{
  "n_layer": 12,
  "d_model": 512,
  "qk_norm": true,
  "init_std_o": 0.0,
  "lr_mult_up": 0.686,
  "schedule": "wsd",
  "seq_len": 1024,
  "doc_mask": true,
  "train_tokens": 789100000,
  "steps": 3011
}
Each number is 128 + 24 x the weight over the matrix's rms, rounded and kept within 0 to 255. Layers, rows and columns count from 0. Numbers have three digits each.

# layer 8 MLP down, 512x1344, rms 0.159, rows 125-149, columns 336-447
099134146141156026119122137142144117125125121084097114167142087136165151144130107178126139135127126140138119152125157134104123104140140120115108145125126128160144104128111151116169142109150139123147157089128134127125116098182133119094097100129159097113140126115111137118095092108144129167156135118153163114099129152102159181103080155118
187088168139123109122115119094143123081117114166133143108148148114119152102080153148117074181115128149130076123136187102143126130114137124158184154177121126139182116140129149166129109156180114137109142143108156099139093145105134154095142121152133128141120134135066142173116166099134174109142111112134129119201145131118070123124159129141
163104132138119129126166096125162075063106135112140115144121125123179153137133115109148123106139125133121115137133082175107144086113117145132157171121148104108107148125172119140121107147098128107143164142150126091129048112152146116074110111088102144114146140148115139155125131129129162106134117132151130188143136136101126095159132121118
146120132097125142134088110125140119125134153146149081100133154140103126110095091124121128125138115095190126157158101142132125152151134165147151071161123131137135098142134148135135101111127110156124151107130135116154120139099142096142135110109129091123145131095157126133104116143174134134116119154133157110092111116139151115162106146130
176166079131156127121171162153129094122100138156135104112085175121124148086148166134113197100108139141140150114173132081097092154152131171143122147123107112147152125109098157129128185155168134082076118092157145143155101098128113165157109095099114160114173136105132127128174144130109139114124142129126145122153132115131107089145150171135
085144122160117118109109123103113114134131146104119146130132139132085119114109149142131135131110114135156114109152109121126105123121136131127129139095109148151140161110141125130131151170157119108118133133146113176145108119124156089092140075114129132136122140103081133130131151109092153144138116143119143163080097118133154170138113128151
127095114116146136168142156104132136112197096106083115143098163147115158125141149144100109134129129126154130101158152161102172132165133096141138131140166106125153126116135133134087154109124137099152104132144135127156142120082153139108119145143107114142109131129129148090152163146086148081125102144111115086117130123103121130127084081106
152073146126146088106135153133157124160149118141146125163112162124128184175141103151109142122111145097123112075116166119085144155176095121144114145144149128135135109115183128097184113159119133087115142128145106128104117107134131167127111178113173134140156132122101119101158129101125112107070140120142140134149144111141081122119133109145
148094153127145122091168129150170084096124083165128154140129126070124104135125113096122125124138117144125126126155129137140118141101142145144087128134139109142137139135116138122140154132107169144152131131149186109131107152147120147098128132102171142115133103141125161124134135076131084118135120096147145123103126138096148141129137075115
101132153096152135112135171131164154134124103145132129162116156130107128127101143100150142101096133157142120119122109129083100084164154131105132106131135133121084086134116128113115107071082145140152144111095129147151142119120155121147133111155136113133119124093113097092169117143143089140114166152177130155151143098134136146109171123117
092153130173108120140138107149135150174103179141121159109152152151123157126111144132105103181081163119133117130156123097096110105086124129140130096124135153117113144152127147148175085172108153106142180151135116134094190112118138122163141154143141151120148120091169132145156122115132121151128156113147154149115160145113097155125105175121
120111161167070106143124080097115115151107121147156165130166165099122149153164165134099141151106140138155105134131115171164118139135176162127148178104130134114138176111119071100107171094114153146194139116092133135124135132144108106106168109149141118093143150125106099132096171110174121136095113114106111101083129155158119072133114127112
145087150131086141113104107141180166127109108113113096111093113117138174146128141077159111160104130112131128120120099121129105125110112134150105155185159156151105142125129135125162152124122096109122144120132144196105127142134156177116103183156168131115119144125149171126138150103162164110095123170094117138095121122134125136138136137135
151096153119098148118151122109213117090137096106108107143089168145121127138157113106143116149094146126109146145115121121162109116141142139067153139138154070118194097099114163125093141095126145106087158142085117154120113126144113152086172110153107134149153147133119115140181141125164128134076114135160104148132084127133111144171123106118
130148153168177125127123120139157085101099129124160152113109149149117152111114124122091136124133134146109109104100151133157138137141121152124137166132135094149180142137114132139119151118120109117128128096109129133098121144094110116138113130094108140143108113148086132100155125128135109116095133147147131134130119157154132085177133134105
126107120129120110114170153086135117108135140119087155124130142168152096123093097154119117138153100108125138111147146158162141134108126138136133126102114160130122121171137159187128123106125135117139111183123096107098122081102125142103123116149141119159152103103106120149142104098181126147103120135084092138126090137129100151121126160097
114132163122124166073101138123149126133083118091117141156121100089113135142085137104143153095129162124120122153088103118145117139163130142115147146127145131143149118094104130135147114136104110133113119144157078126113112159140152174150122109086082108159122120165157119152162126086145148129118099155164129113111129151106137108129078145134
142139148142140125157140128130150131103146121128121118126128142088114134133115098166160119150125140153151097118132097120077148107126153128137144129108130100091097083180110105105123160148179127126148115087123157142161146121141128124128148162107137110106108125102090135096105103170154124195154117127071159123095177123120148076139174099134
084137092109128062177117171119104135115135088162139157140118132098147097150134108093095123169169186139166118117111081178154123147139120133089149160159081101179114122094169132131119084136126149178166110144075141097151143110149121158116146115126132151129180096179120157100171121106188099159142132131128121166117154153106134151108111072102
106089128143112114136145131128091105122129083162132119141128188137134092089054167089120142158131181111111095107149129148119127150163109141122143099124162079118117132125125159131105150128170128090158144148148147127112150143126108139150049097129138141148165135142095150135146141121123155134148101135147164120158109093121137081114126158125
127148135125102103138163114134103161123124118171132172124104159093127123184126129176178173082104157116107187076053151157115127138097116125153106125139126099105167135139131111118118170051136127104116163104115145138127136134081079122156120162123115139168132106124109092154146191165129121135109141157134123159144108124152138138140131160133
154139088100142113100139074138068147148135147134128134104147163117072102155145135138190139101141118100161170167115099121141166126072112076120144139117116181090142165148118126156108139071126154085095127107126130099121152122090125079131140118136102086116125125119163100090142108103162158118138173154137127145112136125136167127141089091162
138139114183117113176170130137168110164135099073152156155144092154112150150152099131133115136107111156091163139114141157180137102143118095103113105114109144140122164100099148139126101073118121145117136139118149119143166118167107127118110124103125092107089154097156142150138125137095110121184128104108125096108138125110119132136161129116
156136134111121152109096155181139128144149120135112112106172158130140170170146123096142145157120110122087073164141068112197156135141103127098126140130114137133114141124128148110158138151114119123116139099125168145089130103084151112161102179122094127134123100085128103071122171174148145176124149153104129092098110107134165115128127150114
141122142119110116119125113145148125132134193167157131100094101100103099121135154154144129108142115114158111119088095149067108139123135133108120115122129122113159133110109114099102135123113148132160108092125134127109126133150115131134132163143120120100133157114103108120082100121126102122158175129128086151125122134135127134138127113117